config.yaml
n_layer: 12
d_model: 192
n_head: 9
n_kv_head: 1
head_dim: 32
d_mlp: 512
vocab_size: 32000
activation: "swiglu"
norm: "rmsnorm"
norm_place: "pre"
norm_eps: 1e-06
positions: "rope"
rope_base: 10000.0
rope_fraction: 1.0
qk_norm: false
attn_scale: 0.177
bias: "none"
tie_embeddings: false
parallel_block: false
init: "trunc"
init_std_qkv: 0.0391
init_std_o: 0.0
init_std_up: 0.0391
init_std_down: 0.0
optimizer: "laprop"
lr: 0.00153
beta1: 0.9
beta2: 0.98
weight_decay: 0.14
lr_head: 0.00587
grad_clip: 1.0
warmup_steps: 232
schedule: "wsd"
decay_fraction: 0.723
decay_shape: "linear"
final_lr_fraction: 0.0
batch_tokens: 32768
seq_len: 1024
doc_mask: true
z_loss: 1e-05
train_tokens: 443100000
steps: 13523
dataset: "wikipedia_en"
Each number is 50 + 12 x the weight over the matrix's rms, rounded and kept within 0 to 99. Layers, rows and columns count from 0.

# down: layer 8 MLP down (transposed), 512x192, rms 0.0682, rows 253-263, columns 96-191
# gate: layer 8 MLP gate, 512x192, rms 0.0771, rows 254-264, columns 96-191
# up: layer 8 MLP up, 512x192, rms 0.0723, rows 254-264, columns 96-191
down253:54 43 53 43 41 76 54 30 41 52 41 47 29 58 61 76 54 54 69 43 39 62 49 43 56 62 38 57 67 38 59 63 54 53 34 34 51 49 64 40 63 48 50 42 49 39 57 39 62 58 65 61 62 45 38 65 35 41 76 55 55 76 50 37 55 57 69 80 45 36 71 64 58 54 55 52 49 58 58 47 56 29 43 26 48 60 46 31 61 43 29 29 50 37 26 59
gate254:54 61 40 54 52 43 42 47 35 56 45 32 43 81 35 22 41 46 35 25 40 63 56 67 47 50 73 45 71 51 62 57 71 57 55 48 53 34 36 60 37 57 41 50 46 52 43 39 49 54 31 48 63 67 32 46 54 54 40 48 49 49 47 43 80 49 28 49 50 63 52 63 46 53 48 67 44 49 31 56 37 58 42 61 55 45 51 40 45 28 53 49 57 40 70 60
up254:60 64 56 27 64 48 48 46 61 67 46 52 58 56 63 65 49 45 79 67 63 43 48 32 63 40 46 36 24 63 29 47 47 66 40 54 52 56 45 43 40 51 37 48 84 48 40 43 46 55 49 34 33 42 48 66 43 35 50 28 51 30 52 64 55 56 65 57 67 29 35 47 54 39 58 20 60 88 62 40 34 47 59 49 29 63 60 44 44 55 60 62 52 40 35 39
down254:13 58 36 48 66 51 43 59 43 50 47 37 43 62 55 29 64 45 55 39 33 60 37 64 71 57 63 54 80 54 53 66 58 38 72 48 52 20 48 61 56 53 57 58 60 38 75 45 49 44 52 28 51 46 57 30 64 62 38 53 41 60 32 64 66 63 49 52 75 76 51 53 58 43 57 52 51 52 43 37 34 45 63 64 69 25 52 67 38 65 45 64 60 51 25 67
gate255:44 65 57 66 48 34 77 40 36 64 46 40 28 44 51 47 40 38 47 71 65 51 35 48 52 55 65 49 53 53 49 47 67 14 43 56 50 63 20 59 44 49 56 34 55 48 41 66 44 70 23 63 33 44 57 41 70 49 62 52 35 43 51 43 51 41 42 48 35 29 45 48 74 76 32 57 48 41 46 42 35 38 25 70 61 62 37 42 44 36 67 47 53 56 44 66
up255:42 74 55 56 50 58 40 59 41 59 41 40 59 58 54 35 59 27 60 55 52 57 65 26 54 38 58 67 31 69 50 67 48 63 55 59 29 51 50 46 35 25 31 52 61 61 50 56 37 47 63 51 58 52 58 45 43 73 50 32 45 28 44 49 47 52 52 40 60 41 45 62 43 45 48 39 65 31 50 73 55 45 57 54 52 40 39 46 43 44 43 67 50 33 67 44
down255:50 34 58 68 44 63 56 55 64 59 48 47 42 42 30 50 46 20 43 66 40 44 66 64 23 54 55 39 57 37 45 42 57 39 54 48 40 43 42 72 56 46 54 51 41 63 51 56 61 51 25 67 49 42 56 43 45 57 42 54 61 60 66 34 55 34 43 55 29 58 67 37 70 42 35 60 46 52 44 45 68 63 34 41 64 70 53 49 57 55 33 30 53 57 23 68
gate256:56 56 51 55 49 52 58 54 73 37 51 43 56 37 66 45 24 59 41 69 48 46 43 44 46 47 46 49 46 64 61 58 29 56 29 50 38 37 48 56 30 43 47 61 47 43 50 49 34 50 54 55 62 53 58 60 60 39 51 65 72 51 51 44 27 69 47 29 57 51 65 48 59 45 49 50 45 26 43 53 54 32 45 36 52 61 63 38 55 33 41 50 51 53 50 64
up256:44 51 77 42 49 55 39 59 36 78 33 22 51 65 57 30 52 53 58 46 52 56 51 55 44 64 45 64 59 60 55 43 51 45 59 41 58 75 52 39 47 53 58 59 43 59 39 52 34 47 44 59 24 32 52 67 45 67 44 48 30 53 40 46 59 51 32 57 34 42 46 69 39 52 67 54 66 53 49 42 23 43 50 52 57 54 61 53 50 60 44 65 57 58 51 45
down256:45 55 41 52 44 39 57 38 47 42 57 68 53 37 32 34 57 61 65 29 37 47 61 56 60 68 53 46 46 61 56 43 42 76 59 59 36 53 45 47 52 41 55 33 69 60 44 58 42 49 52 65 52 66 49 47 51 63 43 34 46 63 48 69 59 39 43 35 54 57 56 67 45 67 54 49 53 65 52 53 48 54 46 77 57 49 29 46 44 60 65 55 39 45 53 58
gate257:32 39 57 46 45 21 56 44 83 40 61 60 74 68 54 38 50 23 72 36 33 33 47 40 41 65 42 40 38 74 43 55 56 53 47 53 34 62 47 50 85 45 32 48 52 47 62 31 54 56 58 20 52 60 60 48 56 75 69 61 59 46 43 68 43 63 44 61 74 53 44 52 52 57 32 48 44 65 53 54 49 48 30 72 63 73 63 71 45 42 31 36 40 50 54 67
up257:65 52 43 47 39 54 58 55 40 53 32 38 42 56 42 36 61 59 37 46 43 66 57 65 63 50 45 39 46 61 57 56 61 76 69 59 61 49 66 46 43 28 63 59 44 73 35 56 41 37 18 62 49 52 52 64 63 54 48 40 44 52 66 36 52 57 51 31 49 45 73 41 33 41 61 42 34 57 54 58 55 55 56 36 49 47 55 62 46 57 46 52 48 23 55 66
down257:46 43 56 49 45 30 44 37 57 52 34 47 57 52 39 36 47 50 49 38 47 56 53 59 38 47 39 26 46 63 47 39 47 70 47 32 34 50 55 56 36 52 47 59 53 76 50 42 48 46 47 47 44 53 59 49 45 70 68 39 53 43 68 44 66 55 69 53 64 69 24 57 44 30 48 39 53 67 32 45 44 50 56 70 56 29 43 67 46 53 31 48 44 61 41 47
gate258:47 60 58 64 68 43 55 35 67 42 52 49 51 59 50 55 50 53 44 48 65 27 56 46 40 57 57 52 35 62 49 48 58 55 47 66 47 37 64 48 41 61 44 77 59 43 44 27 48 57 35 46 47 51 10 65 61 59 57 52 64 36 52 57 46 62 49 53 49 72 55 61 56 41 58 68 48 61 40 64 30 51 43 51 47 57 43 70 30 67 41 51 48 48 63 57
up258:62 48 55 43 53 47 45 52 33 50 51 37 35 56 57 42 57 39 43 69 51 38 67 42 40 34 41 54 56 65 52 67 40 40 38 64 56 44 48 62 45 50 63 46 28 61 15 48 52 85 59 44 31 52 71 52 33 34 62 54 30 45 29 41 57 43 44 63 65 56 53 60 52 53 46 53 40 52 59 32 58 33 49 53 50 52 77 42 36 57 58 42 54 50 48 66
down258:41 27 44 49 43 81 38 47 46 54 56 47 64 48 46 37 45 69 55 22 53 65 36 55 58 29 46 52 29 63 58 57 36 43 54 54 51 45 52 51 77 39 51 36 60 27 50 71 54 38 63 56 59 50 64 51 65 43 41 45 54 55 53 42 24 63 48 59 59 58 56 50 33 54 26 36 39 23 30 50 40 51 66 26 36 57 62 51 78 40 46 59 64 43 45 60
gate259:52 59 52 57 52 36 29 60 62 45 43 54 61 56 49 38 57 45 61 44 53 77 59 56 47 64 52 43 50 45 62 46 64 45 50 50 60 65 48 53 51 58 52 78 60 52 50 52 46 39 25 51 50 46 21 38 69 73 35 37 39 76 49 45 45 55 70 37 56 55 46 47 57 55 38 49 49 58 54 40 42 48 37 68 73 34 55 53 43 46 38 46 50 26 48 42
up259:27 48 33 49 35 53 55 62 49 63 42 37 59 50 51 46 57 55 57 68 47 62 62 51 69 48 62 57 65 45 63 72 33 62 48 43 45 66 48 39 52 41 48 41 67 50 40 47 64 42 52 58 39 47 46 53 69 61 27 48 29 66 59 47 50 41 35 46 46 55 54 53 60 40 44 58 67 38 73 51 44 43 44 52 69 63 54 58 27 59 60 46 64 34 51 49
down259:49 53 45 37 53 53 36 49 58 51 56 58 76 51 62 61 48 61 56 47 28 51 30 53 41 23 30 53 63 31 47 62 24 58 55 48 58 55 60 59 31 50 39 58 40 35 64 47 50 48 64 60 38 57 67 47 36 45 36 77 35 44 42 40 33 28 50 48 54 49 48 58 62 69 58 48 44 40 36 52 49 75 48 44 51 55 37 33 60 68 36 43 58 69 36 56
gate260:31 63 52 46 41 47 60 45 37 29 59 35 40 71 47 30 41 39 43 33 49 51 47 72 48 51 55 39 41 42 54 40 59 46 51 71 49 39 33 43 44 41 52 47 60 61 30 58 44 71 41 56 55 61 69 49 54 36 46 64 46 43 48 41 49 44 43 63 49 51 46 58 45 45 53 26 70 26 49 37 46 45 48 59 41 57 29 42 44 51 36 52 49 62 45 49
up260:30 50 57 62 64 52 57 51 43 51 67 52 61 47 54 54 41 34 34 53 56 52 60 38 45 63 50 63 56 59 53 50 54 54 34 58 45 47 52 48 52 42 44 44 66 36 52 70 38 79 53 56 40 62 19 28 53 50 47 59 62 40 44 58 42 51 51 72 48 59 42 54 23 68 42 38 37 62 37 52 53 45 36 64 43 65 41 49 40 53 47 54 51 51 29 57
down260:43 46 55 40 60 84 41 66 57 67 45 60 65 41 41 41 49 30 50 43 30 26 40 52 16 84 62 53 33 49 29 39 43 38 62 64 37 67 66 66 69 66 40 43 36 44 44 39 70 57 52 44 47 63 55 47 62 47 61 50 43 55 60 38 50 44 69 33 36 24 42 46 45 33 65 49 71 45 49 55 57 40 61 29 55 39 73 68 42 43 47 58 51 43 64 51
gate261:38 66 43 35 34 42 40 67 65 45 64 41 53 56 47 34 58 42 44 39 46 48 42 78 57 68 66 53 47 49 43 37 37 47 45 48 43 42 41 59 34 39 62 57 44 41 55 48 58 63 78 42 65 50 48 44 47 34 45 52 36 64 63 46 37 34 57 35 49 51 61 68 38 45 48 60 41 44 39 34 48 49 62 48 60 57 29 37 49 43 46 45 33 19 43 72
up261:19 41 50 46 51 49 57 37 67 49 54 61 52 68 30 41 43 46 61 48 62 56 48 43 41 43 49 27 55 39 67 33 57 60 57 83 55 61 39 46 41 69 36 46 53 66 63 51 38 68 38 44 51 52 62 46 61 52 38 56 35 35 41 71 51 59 41 64 52 56 36 51 60 37 30 71 80 60 47 61 47 65 46 61 52 54 64 50 40 50 35 44 59 60 48 63
down261:55 45 36 57 65 29 26 64 44 56 59 48 56 37 34 44 41 50 55 43 67 61 60 49 41 46 60 54 51 49 51 47 75 55 67 56 56 43 43 72 56 40 50 64 62 60 52 52 67 76 56 57 71 55 60 64 40 56 58 44 53 36 42 60 40 41 59 22 39 58 57 63 56 63 40 52 57 43 64 53 50 52 50 66 44 36 44 45 55 26 53 28 40 42 55 61
gate262:41 44 53 54 46 36 62 28 44 49 49 39 51 68 45 47 41 17 45 40 36 54 27 46 47 48 48 55 48 40 45 48 74 56 44 52 46 36 50 68 58 66 55 35 74 70 54 50 38 44 45 43 66 67 31 42 44 40 64 45 35 66 62 52 47 62 34 38 57 47 43 66 53 44 63 32 58 53 38 45 38 51 54 62 59 38 57 49 35 52 33 49 44 66 48 51
up262:56 37 49 50 63 41 40 40 54 55 46 34 45 52 61 43 74 51 44 29 53 66 54 54 31 53 41 37 29 39 51 70 72 43 62 42 44 75 52 60 54 52 50 52 40 58 21 43 66 41 28 47 74 37 34 49 62 56 43 37 42 47 38 61 29 52 37 50 45 24 28 51 56 76 54 47 60 73 43 74 47 31 47 53 34 29 68 36 38 61 31 61 32 52 67 48
down262:44 54 51 52 53 67 57 54 52 31 41 53 64 40 62 45 56 35 41 28 41 40 58 38 68 44 52 50 61 50 35 29 51 53 57 60 42 43 32 44 66 51 55 45 51 60 45 34 61 59 52 31 55 40 53 51 48 48 58 59 47 52 50 57 64 49 48 48 40 48 49 46 62 41 53 52 48 61 79 29 46 50 41 13 52 74 39 53 57 65 49 49 51 62 37 58
gate263:41 39 57 49 44 49 39 33 57 25 20 45 75 49 72 46 47 51 71 42 34 65 32 39 47 47 56 39 49 58 64 22 54 43 58 59 41 56 24 51 43 63 52 53 34 35 64 34 50 52 50 46 41 51 35 44 47 46 63 48 48 39 52 54 44 74 67 35 59 71 63 54 43 43 46 67 39 53 44 56 52 49 48 55 41 48 64 44 63 62 60 59 60 40 42 41
up263:60 29 76 30 63 57 65 63 54 44 42 65 46 58 67 64 65 56 59 50 40 51 56 48 47 56 64 66 62 30 43 82 44 53 63 41 20 57 64 66 66 51 58 50 65 62 44 50 46 44 46 59 63 52 46 59 55 46 52 34 44 41 56 76 30 55 38 30 52 54 71 52 40 47 58 56 59 54 59 58 85 55 54 44 62 63 56 66 49 59 71 56 52 46 80 39
down263:53 50 52 34 53 47 54 55 60 52 51 41 54 62 57 52 74 44 57 31 25 74 57 43 62 42 40 57 59 43 36 57 60 47 40 48 48 43 33 42 56 44 31 57 49 50 39 23 67 40 43 29 50 56 45 42 45 44 33 44 27 53 49 89 41 40 44 41 36 50 55 43 39 73 47 54 51 62 70 51 29 47 44 61 75 47 43 38 39 53 43 57 57 62 84 29
gate264:61 36 49 58 50 42 55 66 22 35 56 55 31 36 31 51 61 44 48 58 34 42 49 65 38 54 53 57 70 44 36 52 40 35 59 36 38 46 47 65 71 52 60 34 32 64 75 61 50 57 40 45 40 45 43 60 67 36 38 48 49 29 55 66 59 43 55 47 53 35 54 57 64 47 53 33 39 43 54 47 39 41 60 58 50 44 60 53 51 53 49 53 52 63 52 57
up264:60 53 63 59 59 33 55 30 57 62 49 28 63 53 29 65 41 52 24 43 56 47 46 39 61 50 49 59 60 36 43 35 28 68 52 41 65 45 38 54 47 52 66 36 59 54 51 47 51 57 55 26 60 53 62 49 47 41 52 38 59 52 54 38 48 47 74 56 32 57 65 71 60 43 24 22 59 38 51 54 63 54 32 56 47 36 46 37 61 51 53 58 66 34 49 32